Part of a small language model's weights: no biases in attention or MLP, a variant of SOAP for these matrices.
Each number is 128 + 24 x the weight over its row's rms, rounded and kept within 0 to 255. Layers, rows and columns count from 0. Numbers have three digits each. The size before them is the row's rms in percent of the matrix's.

# down: layer 7 MLP down (transposed), 640x320, rms 0.0391, rows 228-327, columns 64-127
# up: layer 7 MLP up, 640x320, rms 0.0391, rows 229-328, columns 64-127
down228 103:121061158127122175120146169129107136123124156139124146125137105101110170125148158130146125064133110136127122149151155127157131094158132093161114168175148134136149128116095127118122110135144145
up229 105:143085110117146138139091104145114142152191102124142112114124121100110121100125157089097182108126141097181126142138109122109117140125135140084100133151105101116099138114105123164115119128166147
down229 102:086142154108099114091141129153143106114127155127125135125122117108101103100125117141140105117137115100120124147125106150107158098105150107109164103161144127129111116118181065133129105104103120
up230 098:105110157120082122143136109150108133127169123103084117091149092102105106090107116120105149157139129145133136116117154057107200146150156157137125148102148135126115109118109092161166103129118158
down230 103:120126088150100143127119134139119126145092127133194144199145126179167139171162178146127121138104126122132124109092116163125089112130110119144126118151149151134091110075131116119134135119135127
up231 104:110089098125169150118102095156099095100160111114152120094101145132092102137124129104155119110133097097079146117086125133123141117156148190144100133149097149111123119143145133105100136083163145
down231 108:162119126118112089150151161125152120120134159129139127132143134092083170152158155177151108164139130123133100130114097155167134102157094143132129146114129119140155162128131110145116085078133123
up232 105:133147133135090129089185152101117155158141126137104109098123102135091076102108130098120114101112111146135143117138185132095147114126086151122126088104128144111135127116117136116111151102154140
down232 107:141146126145134132131099130148117097151138158157170127075113115152140146126108087076106137123142137132092107103130117122115166096141111121117146137080108094135090157139096121166138147151140088
up233 112:168086152117120126098122135082112088116131123099140103148124133163126155066150143115113150115168126115122136179128100116088132132141118075117092136137196112141155105131154112110110113094122154
down233 095:111166140110128169175101119137109121108123136106150131251091114109132106140114162121188120153109102131112111100111153099165122095136136155128126156116100147120150108094098149159170093148140147
up234 099:139090116149091141149103092116118124140147186160112084155121167155163122169160128135123153156124101080127122149139095140122130150108115106099146127115137152174102131103109144099118116081153089
down234 089:149087153123160145124131158128155156153121107072152119116105122100111160102132087125145112122112217167144131124140175085126178134126126153153094089132149171121169145140125150159124114148123152
up235 098:114098142126115153138103100110107115153126137145096128089102090116113123153117085108130098095113139111135158144130113157104133154159144128138140120107094121143144115137134142139128132142093130
down235 090:111144136141163139126113123136130116146164107112103153125104152099149144084109188140135161145104131158158139110135121124157108095108146146126135109112156152134119152136091118105161151076155162
up236 097:120112130157096143126100125142087159163167116090123132128118164172182111144151101111096127153108128103113133146186116111144134145117138129143147116112139139149137177076135133132169158119160100
down236 089:129133146132179092130201127098153139095102139153087158117124098121122132136127154168149123134148121144142175141093158123132146115111162138125108145137113114129135118167135130137137077140133123
up237 093:104128148119149119168145104117163102131132104106127113135151134119131126136145157123155103100152165106118192096129122137082156097123110137152112125126168179103157100143121082126109150140123181
down237 094:139100163101116140108119167163095137125131149151176140145091090126102126152107118130148091118146098113116126136120119108184106143093142083099118137156157100164096129109154155089146115124138086
up238 097:071148148130136124107140123079113181103160152141182122109099134089165153203151114137150108110119130149117125155135138127140135135159164108112153129112151131157133117110114093111145063127118081
down238 101:150079163140136174147150101116140136175136080148109127102097151155121161092101127118109174132181111149143108140172103153105178148094112136156129155151151101114126149112115111080094160156156138
up239 107:170149155120154128191145137096161128082139160145118093131168142143122165089115096148154144125130147155095155127131111104135112143142159086113106147135127144151190139143146144144141104098127113
down239 109:109137120147152129146130124160160158094161122140111124101139119123156127113145166091123128091090112093166120151096163157091124137133152156154118109130112153128136112139148131129108133176107129
up240 103:121106114158139129130153072117177153089103126144121121148176118112117128134148157112139133146123112134143143123093113111117114112164139089177159117139106159114161126075176129102162122108112156
down240 101:101111114103107077129163159154130121127104116143113113096122095159145100139096108150083103121132101115101135124144159155123123102134137148108125119091130107116132141073096117148107127156126108
up241 094:130088110133138134120112146139127174132142151158126155134126118143124164108185140126170130147153130143161125136150171121118126150132106096128095100126119163145151146151127135118083100116170089
down241 099:128152105130117104118130141105099169119141081116135086145145161158158124145174122154133135091130133160116147155096101114177155154102135131140132134144132135143105155098130125102189161129114131
up242 101:099098156117095170149133072133141095145161101086156148126135130131147116153063140161106147078117113133138137157118133120108121099125149097138104126121119120116110138109122128145148141136130112
down242 096:144149111146135100142159129150085159122081144159137133115077129109092164092140123114121127179149128140134129119103128119162130143126084172125148108169146176117140115099122112144123124125116123
up243 095:150129080127118145139109107141140121165146130102105136147135124144140089145120136112124113121145148115126118160118093127174154128155136098134147125138090129106101147124131142166099156142141136
down243 097:130139129136120127092148170113122118054122174188102110140146130069079142084128134160108149144131139137139126125139104131144138151096149133098089134155145113130081093148106144054142129060090123
up244 107:139121110156133115141138174125134158088160154159101111104164124128132185125123097090113102112103124133141081130161136072098116143103159101141109138128134135137095117114098115175135126089116147
down244 096:115168082103158086111121101086147122102100128113157174125145140130094159115121147154125148135101156119118176126124098145144141131084089115120105146141123151149125142141145160070130111158147096
up245 099:116109131172136145133161142184121129139157121167130162154130108127119103126155146085168105157101149139096153114116166117108106076122118116169106102150145159097108082131128110107176135139121118
down245 096:154131138093120143105088150111123131131126133100134120153126143112177136140080169151111157108127108133134118139125119090115092136106151157146149136136127119187142178124155143125107116128136149
up246 095:095089179149132124170145098147155117130136096140096118118141109105145147156118119146117132133124131107130147126069130124091138086132167147137150154157136141156129090113172119143170139137114147
down246 096:161178148102159126111115151097116134107129139128148083110109116126127121090114151118084105112098150157136160108165109153126117142120123139113146120098104160110126147140125131139129111133126099
up247 104:156175154166171121085106122211093138141134096116121093110160141129141133162149150109116141123152096054152128156148122130147148150144104130075130169097127141148147149121155143147135117162114114
down247 108:122089112134132119104162105094163132086116175112165157139138127085117132139104119132142124129104114171106104103076142086126111091128153122148110099138135146124144095142125114145113160112140158
up248 101:127135151118178094112150146067110120090137125151117111130102135133086106145129112084124111125117165104126121109123156126123129116094115149161187108097114170121134134131171120155109129139129121
down248 102:129143099132106155142127124181162130123110142100075130172111145135145096113110106135122153129137116136167129106130098130128137141088140101128095129165135121090114114133110126135175075122128156
up249 097:098139101156138162138095151163093106094120113170128109122128140124128105072120113144131145141154158137153156132131168171170134164130088175096129139180104156151169104170159127139149154116131137
down249 102:171148134109136118146131116143144148137118167124132145093143103102142137142108095163150158143081123115088095110154110107134146080149136042135111137133110136119097100068091121128140153130152136
up250 103:111090171127093171122142126123113082123120138104133120113111105146153123107126143155170149161130142113079116147093092139176128121105123120095128154121151074148134139144109104126110116118157110
down250 095:122116151109175103162098118134162121108128108111166147244150118149130170156118152145126116138145137118127112157164131154083127073082181106126165093119144142113166108108121132132152120102113145
up251 099:136171102136117089130139141098154126116130129153130158107135137100167102143155112079146132144122129157086142161132142126150101099103120131129069151144103114148136145129117137131163064145143143
down251 105:073167123173188113088135165140117148117158124128135113119145152133140127170115114163090150147091108136126140137117145147120113136142143100148169130145116132117125134147164100165113108099137158
up252 102:076074116138094158109169178138120105148145145108126128124076156105101138144164165116123137098126137150149118133104130122150127088119107102133129167125168106096099107122111168117124115168153113
down252 100:125173152121099120157093092093135154116076120148155121106180114139180127110110118140130116168134122087101146116097162132084112136134142154155118093152110104116139160109129067116148134109088127
up253 094:118131138149107144128152103133092112157126111136126118100101153156085109090119098068149112094092148111110140192171164115115109164110134090103137098107112102102171136156112143155145127088115126
down253 092:170124106131175105136100104136156145127164149119166097133159154122133128151125129152084122138102170107151151113144112138149099135145126135145195163111148103154091127144135122132100146147145130
up254 097:113104164133132102175159122118122134153151144137152144116109120134162096150120162125177140156115129112149128119081142101142108052133131153128152098151130104147131121105072105112130138123089145
down254 095:138126117153131114135114101134125137123105116088083137113147149076127136121116123129099117123150116112132121090124102154133129160124122119104100139163177176131149144143141137121104121142149125
up255 096:153145137144136145137140131169131090126126122127083128086115092140116119165164127122128118142121150191158136104139119138131079110107099126141093117132153144109093133110089136169168151133106127
down255 093:125109153116148094105125155113133101137120126126110118154160147142115096082114143147131102106134142107157139158130124102139201110157144104125116116128100123123134090133136114117180112104161115
up256 084:101121103145110136122125091114159095119152139158141154113136152167102130122146124137128132108121170169105147103115061069130127106126094166138087138111104132100126149058047120139125102136174118
down256 085:136125113122162105139088115163108171125074138120158094096091126157183170158120130111122119154132152132113132123154163144108136189168155127133104125117089120128129143120129143111162132150131151
up257 086:111152152149123086146152129136171123146148122131080075109108112166136170150151180142113110127152132114148140121143120086144106148131145130137124152168139096093137114126151145129117156182124156
down257 091:188093135115083153104075131162097140107116146104181136116151130123155096159160124104129143149161152126104094129078136145126116118136153127112103169097089148147113137138125085145128126069088164
up258 097:137167130093141127146139113103117130110133101119113101137103141129108075158135146125150098088118157120134133114137113093132129130121124115138118103164121098096139156136137107099161170153102095
down258 099:144162142151141148153121101183154116167110155122133136110133108121140119148183101139146158132097068139151118140093160115120084132128152072107094154102130148149136118128143164099134135101130125
up259 097:129124150132118116120138098146123098129144153105131111159133131113115089089125125146108112144122149142155172148143108106129123127100172145133113155137087140135074163100141113144101128114135127
down259 098:151117099152122113117105144157156083150102132125141118119178071173127072120114170125114119131119108105124149123165126163097141179096086089125135120099153118121162120125120174136131188119101160
up260 099:124110157117153089120171148164108127135159150065145089108143124175118089114143086156153137079161128125092102137067137104133112125142156101096106101124130145078110125128100102172149090149134123
down260 091:111152108139125156139118099071137113118076087171130157183139133079158137099154138109109151151094169105147204148158109166116151127141094121177134112117183109162132143122166119115130151070134120
up261 096:128142085121174102126125126110192114143110106126124138094156085132155106117166136174135134157137162118097132147106136105146132139110123071121087121100102128167118128116129137121180138101122103
down261 094:119122146139110100091115121119133120090125116155076098154071176124097146112133141128121146121116105132141133163110133150169071110128158127115143157088133120093155133106115113162139148123139097
up262 098:122106125118147143102145090082127148116158144079157140138128147116145151114128120121177106123153091131152156113112103105100126136144101129133111136149168102120113131129145081123108127126168133
down262 098:107131137115102128155150168100090161095154114127157073150173121107130109153139110104134111121102109100138133141127149115113138111098195125111116156093075134110153095134087188113146127090158114
up263 098:135127135121113132147091121122150163122117134105127075161123143104122121126144158115127118159099122118157123137131128163146120155126134087106125114105156151110124130140120078174135156101122178
down263 099:146116131147162085111105126132136084141127144143157176114142104078101145150135129157145174083109140126105131154114110125113142124111149142157112177100163097148168165105134127140121118107137096
up264 097:128178143116142089183068138143136135106101121113159134116083127134132118097132115142147137157133138137141136141158147129108150131164125128140105135153132135098116137120154094116111136145118108
down264 102:126100094127150191079161129122124121168119155101159132144112100124143158148077141137112160143154129122110144128143121095138088139154144139116101180133119141111112145151103143097118120098087099
up265 105:127141126134125120118141139149083117157138162165161150140155120099169147091133118129061138177089130115115138127094149120181157101117121102091082138144078121125107123160113134099118133131088114
down265 101:129090172104133157148121080088150145100069152114065130143128193144119136168166135084129123117171124150102141162136116117086147125165105157124174084128164143128144141136145150171110142098187114
up266 096:137130143085109107119102137161117131096127138140123119087164147155160124134117117144100132170138153127132132162098109104107105102096117131134131105132129110105151142114148120131171089120114075
down266 087:107112104146163158148155143120152146156142075099129140111097148119119137120126137124121160107141134155145141077129100095110151140124144119126084114130102095141126109140138121166080138137147141
up267 107:172119133099128131136130124141134127131136188118131097117087145095093108144120108102108088140111107160158134101106173163137147140076140141136115144092099105153146145109169161138172151096133059
down267 099:119096127138171131110125106122096122138104137126134179093168152141165151152161121106127152103141126123166127128120121098124085143142142138135159138152178151115135149162121146128109110164085195
up268 102:152108134129117111124127137131132124136135150151105171140152087103114106126135090144173102125137107113118133139115101142117108138116154144137141126100155144095143142116144114097124129121128135
down268 097:111121186119130125128145133120098112101144122109076113142129165127151065153118173130107155152125180151165141129164158143121147142126123115112143102090109111110119102112120093155155131096139150
up269 101:134121111140102125145154126127122128118111156119144103112141139151100100131145101105131106107133165105086133151134099096107115104122118132134083163174125142167104111131133163139081114141153147
down269 104:092168144139121131132131099157139098141147089156102139128134156163121173105131133143129115168127087150093134102120118165114146156108147145147095099139141122105150169102168086090153101080122153
up270 098:159150139177148171090092120160139115150112115144155108146168157126133125127084121131156119156111157165129138151105119200121126139065153141154119138121132129148146152124125152137124157101178131
down270 098:119131142148082085137156112111129124128123149145080170137149134122124128115103162132076131144140159112118121135137145094158077102193129135133128084091080087129124134127131118117103118099124117
up271 106:102163150114146160130158107083131128099133115154104104098202149112122137135091154123097091118141108120117156122147118139113067116116126124137131154143154117125101152132143154158194117121151117
down271 099:198188121172167088130117176099132157153115141127108113089134117141122138134133108148127173112175133102178133121128130104129172146129125166148139084108103144170145095107130108072096122113099118
up272 096:163141142101101132155129110139169079106109151107163137125153129094089121123155125124148115153146106160102156126138161126120132161131156117145112129167144155115129134099084115125144119124115128
down272 099:121130140137112139130150157150102178133163142153117121137063119140119151145124112117180122085120124146130105115105168163110114125133094106134134157121116108103179138162132149127091116145114131
up273 107:131138178108121162223124119094137101102141136132139124109124109118155103118148133129112108094122150157140144083117191129142129110110161106135144153094167097092133135135139111138148120134115141
down273 100:163092140101137084100143132157135097063173083178103129196141120126134157138135129148138131143147122106115114173127096101168114153092129139122112150130151141111121100127131121148129169128112131
up274 094:168127115151133156144112134163164150143148106088174110117143159136114116115124158103134147124154137160087142108127129139125114132098076124134142100121159111165159148113165137146116122126155078
down274 093:098148118109141112120134131126120162095149142152156124172092102130158134172138102156123134147118100111163123115094159091122086103117177123110116158124117128130121112092129096139151115134113192
up275 095:168109148106128164111162082177141080181163111130147134116129150105096116167123088154144141141071131136057162115137113156103170138140166147124136148125157111083144135125108157121136121141175126
down275 087:076130182133125120111104122113166096108132138085106118108116132108160104069127127106107146138101187115135137095091110121096094126077104145115153110129100177125085112118147107123123098082133125
up276 083:116105124151134136127091121111123115101166102148125147109112129095111112138136149117134124136170153107122120123123075118124117057113140162128173088102163133068085120107127113193155098161144182
down276 086:131145105098134154103158144159164184148091123106122098139140144190131134094104118145154172139116103133118109138092169136114135130141131101118117155116089129112142139105103170117098121128135084
up277 111:145133128159152155149149128157155114142085127108116147159100140123101128158160168144125140124163148107152160116152100091126153124139123158118165117143136148136117117130154155119170130112091148
down277 120:165120116110147148121149143120053096141142119150118092120134123112106092116090108136093118125132124144160161193157151106114071130180139109176138129134131114117149117136124137136143118102142091
up278 100:121148146092124164103150155090119140157159096096137126144151146063107120155168131118120093111127098100122186150085121091113153106105171115159136121105135119138125097183136163135157153124146136
down278 107:128104122106158101086113135147131107107144097101134124149150101125143109165121134123110143108143143138136106103138138075161182127180145105113106155139156127136148113123114186121135116142099154
up279 100:129086136177138117115135117128171124132087188127136123132113112125144119173126109121143123125144154151171152156113136148137120165129118146191142151104092148150129117143163128151146124087129150
down279 108:159159132123150147119146136088175130136130128135136194147083101079132130150098122144123094113144166134151114136149141109127126141181114105121124148105121134143153139086145144155113162116133099
up280 100:122143140103140113150139119152117070136135131111156180165131150134119140142115077142117164096157107125138164116125112128098141144113128131137065120127110139113122128141117173150102089121125137
down280 100:117130140126106123165145112147125149137118135124116077120129157077127088124128136125068116114154161072137161171137170116112103174136161128133139102122119114143166141137163155110102126129164100
up281 092:135126102166124104141149084160080121153111101152150193105152098135147166152127140130154150108129133173129141139113134114147148127124171140105168149148151070137142155087138095132124114073132132
down281 090:114130125071146132127074170156159105092099105110117081117156091122116109135117108150078154110126144103106100137152143147098098129127108130120088153088112132137136127123129115138125179203113117
up282 099:147116124123151114112150131133109126157126135137155133151116160101162145160115136121156132153110105144120132129135116115129144149136149143101117148165162163109103132095162161164132116138135125
down282 089:113164117165076124131144106132148138103136132177129134106142130158122137142105108152142087107163105118094153120139152143138091108114138155142141147108127151145162114121145077116156151127120114
up283 102:105127167109112173098107104130143115122124165098126135153141090122130123102139092126143124130135135172140135096122145139107138090096136119103124157131121120149107109110150118133106088136169127
down283 089:138134118132102107175159134109144098131157131175123127159154151130119121164089180154134156096124091126105130131106116110145144123157130095122155136133161112113111115143127150144153153116111127
up284 092:129144167145134093128136116119110132150077097124168114116114151120129136115067125155117151094109108153081147157129086154150156154099163132080161130080133135117138163129168133133117086126124125
down284 097:105102117060129139086124157143135109100130111131114102193119094166097139156160137096143116153111156150194120097113162067107118122108119119147144141142055133140139132133067109130147191117139152
up285 110:089159116112097109120089106081152173118108124078161120174171102149164098113132140123160142125127168121123128145128153133112115151138104098143099105111139127097131125158185116102132111184127124
down285 132:103122115136082167135115091170130143163124157143130084123058175126136112164111158133128112105150131126113149167102096130091160152130081151110150135137161128143131104157147140099067081142089146
up286 100:103120137118124130146079125144111160143130109101124124142079102121103165130098190138108122165129118083134131091124141080112136111135140133121113112097126119149139114099089117150127079126134154
down286 094:111154124080142150131153117124120084118130161116100183182132134138107122111130125109113160086078141165119112131163116157146162119146076110142172120128106129125108132191135135134127139215102123
up287 113:149131078114109145173137088112183164097133147130106090131169105135101186123115082114162147110122069101147176137150131132100093141117138124135166162120116111130137132112093119115117130133101150
down287 109:110103124143129093096144127135132077135140070093138171115169155124138122079152121061129097133129152088084100118126119094173158124123125123119153118130176144124104101105138154141116124168120138
up288 105:134153131144124103118148150117120100128114098143119115092163113164108065144112157091114132141150153152124129108132084135143103134117143152094090131156167135120110131167113169117183146153094134
down288 096:110131120114156138130126110082109136122137104131129142154146178134150162131172119154128132147130131105113129124104111113109151122137097145127127151073116124138129096133132131110091119105174088
up289 110:155101116122115103154149086129117145173134178162148142157127151130118112155119107132131166131114123129134117115124176144163145139123133131110158104147148082133124117147149155114169142143114132
down289 107:119102147101103133114120180131106121074122114114134129124099080090106125101145125122147104108124144138125142165143077103115123116136143132111143157116086169090114157123097105125098097096134155
up290 099:168103059175123120140162153126148125140113087176166110100121138110130151154161097124106143124093172139124133140095099147129119068100138109083101157145115101146110102151106102166116147123104149
down290 097:104112158108093128105093093113151100119147112087104143110140118188157108120127128124121127118170138094118135109128117107154143166156166117151152082114125117143124101122167142093155135132137146
up291 107:149133148129137107147122107114114121120123108133128125100173108145152140192121145110139148105173125178117137121166130103132133101150104120125143119115158104147109103118132111099098120161115112
down291 110:117180114130145125134132167146143137120110134124127103128114128115125095083136126162111096107103123066152155113092109153126130162120172152119096144144129117140129143140116102135165138127075123
up292 097:148099133104123123132109111150131131143141144122111129114119146163131112126090104106085121128159110116108108110093172150131115098089158120147176106108116131152124118122132186122138078117151150
down292 095:122098087169147128136162127109097097154127150102151155095139109149103129155176149162167138136120162126114158148176115094146124159143128115140096151160164132118136119114131100115117126137114070
up293 109:150123155142157165106127154137134085132143091070130105126133101143129148094130116171151145156096132123109135148142123130168110133132089144123132153106110155123136143117141115152112156133122125
down293 109:142156105117142149114139127160098118149124128176106123130149109136107120130123129105181095126134062144084143147098125121107145139106113156109102110116117095135140103106091134085082091145127093
up294 091:130105117060133129131137100145118098156084165107112144093105123118155140134122128093136080139132137108117135152091116100164187168158124139098108159130095135108144142102068132138164079079135104
down294 091:131066130146100117139146146102157175136161140091158134113147162159161138113150124092118142129127127128143114108151090125098092121111129112099127103153097101118146124103140167113042173147124165
up295 103:131121115142131123135112131135138125113102118128161152134155132119124139151133081079118137143121111171098181162140139096178133133127154091126109114133102104113166119148182150114141137087123130
down295 104:118113115092150106127144146134114109148105114100121133144141103171136120164129116151138103106184150120125114131130115133096099127172125132131096132101112155154100107137125108091127127185181124
up296 096:125124146129125081146162133154146080105092112158135099115143102148154154110152101128088160100143118087125108190158142075101131112132119154122149111129113134111141116143109100170121117123112071
down296 096:144094139115089137120074096166144127119151116135165136102100148164152082142141147077192105090122105111146171100089108143124133110140109121175121170119133114087113134152120116100123127145080167
up297 101:083147167135111165127105130076159124130172117141169128115137135144105111104103099103099108106097095139101128102151118095165136133135092121135104128103169152129110121140125149134154131106089107
down297 100:173070123134143115099137133142096119149113157114129094142121118114146107158103153178157138104139100131101123115171179157122100112114164128203179122144129090128131171163100107165150130092142175
up298 101:100109124139126110175110167131160123120173135128142103136131139105120114142136075131146126100099043137140146074099130143116156085120178086113130118173130114183124112130101129148158141081139135
down298 100:094121100138138162097098070148110146180125123151140169183148109101144099197149144110140147114174145120176089172142153120190088117152107136110154114085131066135116145184136125129104102124112127
up299 105:149182141093112111116128124161133087110118134152135124104099141106136164112162078137116093139136125122119134106097163136086123116115137085071106114160109137090111143098084111138143124146114125
down299 107:116133101119139087178112102109066129085145161143115089138138085125142114124117153114099136155146117121141107133143130112154111120144127126172136136087111081152192154167131138091151143080103112
up300 096:125122112154106132103137128171133140132123102122135125164158143145136191148171122145137160103136135116178151131119137131086135093139121098087137158138116116122132137107143075118119117146130152
down300 102:172102103134158104138188137119168124124102147127112141132139141130111088113118063130186145159151114142100150088152101120096115182135105127127138096152154117138132090151140183127140165139134071
up301 094:072130127154146084143117156138172102106122158153163120126087073116175118107146125170089133176110105148170118110148148143150125110136139127135074127111123131108131121113104136139128123124134132
down301 092:170156164127143102106144138094124158160105147122100160164169117105076133135093134086137157126123105112092128126099138134115097165111179144105160127125121137142122152127128151158125126148130135
up302 103:150095149160103078139115138134126162156080138157125125148115131150103177153143124116124107102119178139151152115111130120104159123125065094123138154148115148115120117104144168121098086136121131
down302 096:122114125119117152149183109126117132120138144114128121171098096101147072102101112173178125144104122118140100135165137152142105096126140151171119130120148066185131110137148071140156152090135108
up303 099:131159078102150128154128128116121119124141137149113146084104129136109077086156110111079135169133137118122168128120152116118109134136130188151163130096126143147129124097140120090140131108129171
down303 095:109137174142137096116124111179126156101115081138127131124153131130135129166110123163189108148151110143117123128104074155186147163124098130126104118152178130134103117149121109173146099093167125
up304 106:144138151112198093142161156094109132093184123123102154112148140109123103124140136059149117125115125134067121142109149154169098156138127111148117121141120164123108128143067109082128155117139120
down304 100:107105167144084160114155144137119102144094134156128100159106114114147117135095129140133089131125151128150170093117118096117139108116128125150149137133147100140153141076189130179126123121141147
up305 099:160149144105091157147112089137120138114165131138118095146119131119103099093145149154166177126126149126116147134169124141113130158134074146121132109130175106139144124119161129089132121112093106
down305 095:162144122132179078096143110145139143102094122092123137121148132109070153148133140133160118139078082141102166069111140132165171149148102155141110144141103159099100102116153111144117104178170110
up306 105:104114193161109144126155118139143086143104158110118142095099111114170145139144077152083095139096179168152131110084130112134154112146116110152118143140133088125111077134113111145118137144162107
down306 104:124185129124159106146131122121116159132115103157111096135126164086134115083111139087110136111128091146123129136134124140131078104090143131115181173145141154136138130107170137183179122099138166
up307 095:112112115124102132120121115118142122118077156122102168088140115108142118150137087169159146120149186135120138169111131137106105132129108086129127129103111113148111092136094142157154106117144115
down307 094:114128125168128077139123119108122127104173090170180097091107151141110110106149141113109141150110091099141135113126128123111156135127147137124098103117157123109123173124162150116150143125135130
up308 086:136139130144109157108109103147174106150128108151124077141159138130155156144097116143148137129120110147104118115114118105141097142128089166135133138117089153127124135096125140130097120101114154
down308 093:095145114138116104165164095110140131101107166128159168073145159153169112134178146135081087131117108181139136120150174157107166125108095149153139130158151131141134123134131087143182127155122163
up309 092:144132125113141165164123136170083141133161146118134099119179129147083137091121083122143162155106120117113117139082153119156153147117151112157134146157141140107138146121093150142127133118119135
down309 094:172099138061125096126104126110120158134137142122134122131136099124137125148109103085179124118122134141153119095094118104136123135094126151148134128151142147116147148136137128121137149135079143
up310 109:154132090156125123174126078151152160127114123168156110146098135117127160100108108155092155151099135104176157117112143103137174154128090139116169115134133108139104088138144144140139138149135119
down310 111:130175113111108107123117103116063127134127129132153115171119150165093087098128139129140110145095110117105163123104124183140140108154095137141139107150148121156157115132114108131167155113138114
up311 096:143112173142119104127127147086120144124116110129125121109142124132140123118141091050118131105163111092121158119147123153100151108126112152121137169118156150129142096121148117105124169130148089
down311 089:105120131133076101158118092170132116146123136146161114138105133095122129172159118143096121157091110178108119105086098096172102134173124144140123141099142112141116133084107119131150074131141140
up312 100:144148141115131150138099130089159132128144149102092100189129126112182113159113141127132151142131129121136131088083130113148119122102135111125101121140137107145121116153099087132113129115084116
down312 096:123164134115127128150168146148148141122137098158136130108162154104141109095127147127114103118107110107122152099169139113097127124155128168146157127124131129157100123124157150111174134122177140
up313 091:113115088097108110154137144138129092155090113078121110106122111159126093146153103150149131090116138114138165137116128129127146120102145128101162154156125108145114166115135142149081100106151154
down313 090:134143129157119142106119121150141165126172106134138125187105136147129123113131112095119116168103141154102101154110136166096131114126108125137120129114136136102110113129168118107143139115132120
up314 101:116155146101128115097155169127133128114160083153108071133105133119127174108107115112123078093098135110092142140159166109140130146139106121178083144093106115142106143104130162068128092126123153
down314 106:153086099104090178136134144098121122139120095113172111108147145112140136125101117109177172106122127125064106130140140150139102107138147149141138107112112107142158147174144120164144131078133083
up315 090:109129147145136109113117149113104128134161117125159163120117114117136143137112139143138169166097106178160116115129159087124175115154142133139102105153130087174107155119137120131115095139103114
down315 093:132124106131111101152087147136142146110132107130148097153151138117103163127101093106078126126152133087090130110076148103115077145109106103126114122118084143136186096109146123124115186145147131
up316 092:098114158130122146124150097131121094116129106133127115092113123140145082171162121171116147136136136166072136147151149124105129128132143107062135141140115138128103130189153160103139125113157081
down316 090:113127106113150114118129101098173150152168149172149100174095147149163149094120096140162110127117136079163102105119097145123132159142100147165112087121090125114128115109139124114157174120148143
up317 100:117177123145106121121129138122143143132144110092097102134134139133139139122126096118124168132123118118121090138138135153147099148145134132130113139124134099071154146127136138131106185089132140
down317 091:129100136136112156128123118136138126116108124110124155135163110083126129136134142136112099123163179135141168110121111107096152131145100141121150164122148132171095118096111104177141118137135090
up318 098:113129150159135134105107158072177113095110134096119145146170138110133131150177112116110149095090114139166133145129142109155172110155172109089144078111133152167109097126128155132122121114126133
down318 107:148149062112124115112146114160075145101142135126103099127084086141113165156129129085147117130127172129154140131192125088090116094134146097152130158128095120093102126131127127113123093140134151
up319 106:141155111117080095141121102171104132190102100120139177112127110080126132142123130136113141136128145111107117149098080140148130140095128123126169164109113127126156116136167105184152096089100129
down319 096:101067099137215116145133095107171095136114158142125120114162164169125092096129126172135122144115126149173152125158144130104139137149148113152106124128137163177103112120143139096112124144166106
up320 095:121115171112143140138156146169117115138116152145143133132130097143124129139126124146107118150151131138128162138092113139096125091134136073101105121132132137131095127100154120092129140128163138
down320 095:133149112121137154110113123098116170120113135139133121098109148113149133178144154102116118101123160105118124137158144124173138163079136168161132132125160128114125127135139131114128134085084129
up321 104:156139152131156136095155171187115168158086137152118132143117161128144115150112069132092131117110154118094152160143150166145127152129132156115121112152153127128068112127091134173163111106129109
down321 103:066141128139118171152101082136146102102142126105127091109138138141115172120140158136125120153162110097132127122114138129077129149131126124143148137143124147105179114162135139115093129174135127
up322 097:136132123135100142144123101159103151113137102103143105098159138082156122122162105102144129149153151120124141111124119125123140115083147093093140120164109128126113122163145147091140163116132133
down322 100:138150132142118146091140124085101141144140132138132133167047130114154118140109142138120148120149139133149074150155117118105152135136140063090092116065182109130143106132149134129106118183095112
up323 094:115134146117128111124096159063084156136117145100143099124109087144136103087096131154099121158093133126135111116166162168156122112149178146131094124113120095120146143115119151134171130104103174
down323 093:116106169124097145137153137153147081124092098165115142208124110117131151110115100097165106076140121159098120144113143140100112151075126129147147165093165131138166127159102063130122128122124088
up324 092:128105152091119139153182124151174101144132074129127186139123125177119144120114139146119129112114152091125115141111141111126083072116121097099101139118143129092133128120177112115125128105130162
down324 097:147149156144123126173135130121089168108132117132110100107131145103127128109153087123140125122144150146097098128140066169161119108172129106136113131110108165131152125139088110148102136130110138
up325 101:152116110150162164115148105088168131145118091124115130122157113142118089155126161155157178134121136144121166073129157127125128103116135131124103159090121156141082107083108124115122134138090109
down325 097:136114139121051145147122179157095156084121097135154117136102137122142144118143123117129097111157124113147143107142099130149111116130093152087139132121145073123126145138103101154145133112143096
up326 098:085158135110107150095143110131126143156127149148099121143126139132123122134143117128109164141139089087140139150102139145154134118134139097136132092114085145144112143161158128095127154166095121
down326 099:143098129174092099172154114109130140098136114126104152084154126121153115147115143159129148111113124134161151119139117119155080159126101160138125146107144137100169125109162131161170125155135146
up327 097:095112118105158113115128139139130129113121124150113111191140122164166139158145136117117100119195107120139163152131162100159139168156096142137138127154082142109156107121150103127127155124122111
down327 099:081128117153092129139114107133126118194132082111137137125157166150108102105157127115111132136167143116158065131190101126156132117101096087130137134108115120135090123132127126133109107088141177
up328 104:100121155178177114164109134133135137150131118112100153107084134141092118096131061156180145114137124168138141175163126119118126114061148117168115075129171123135142111120132164095139151149120182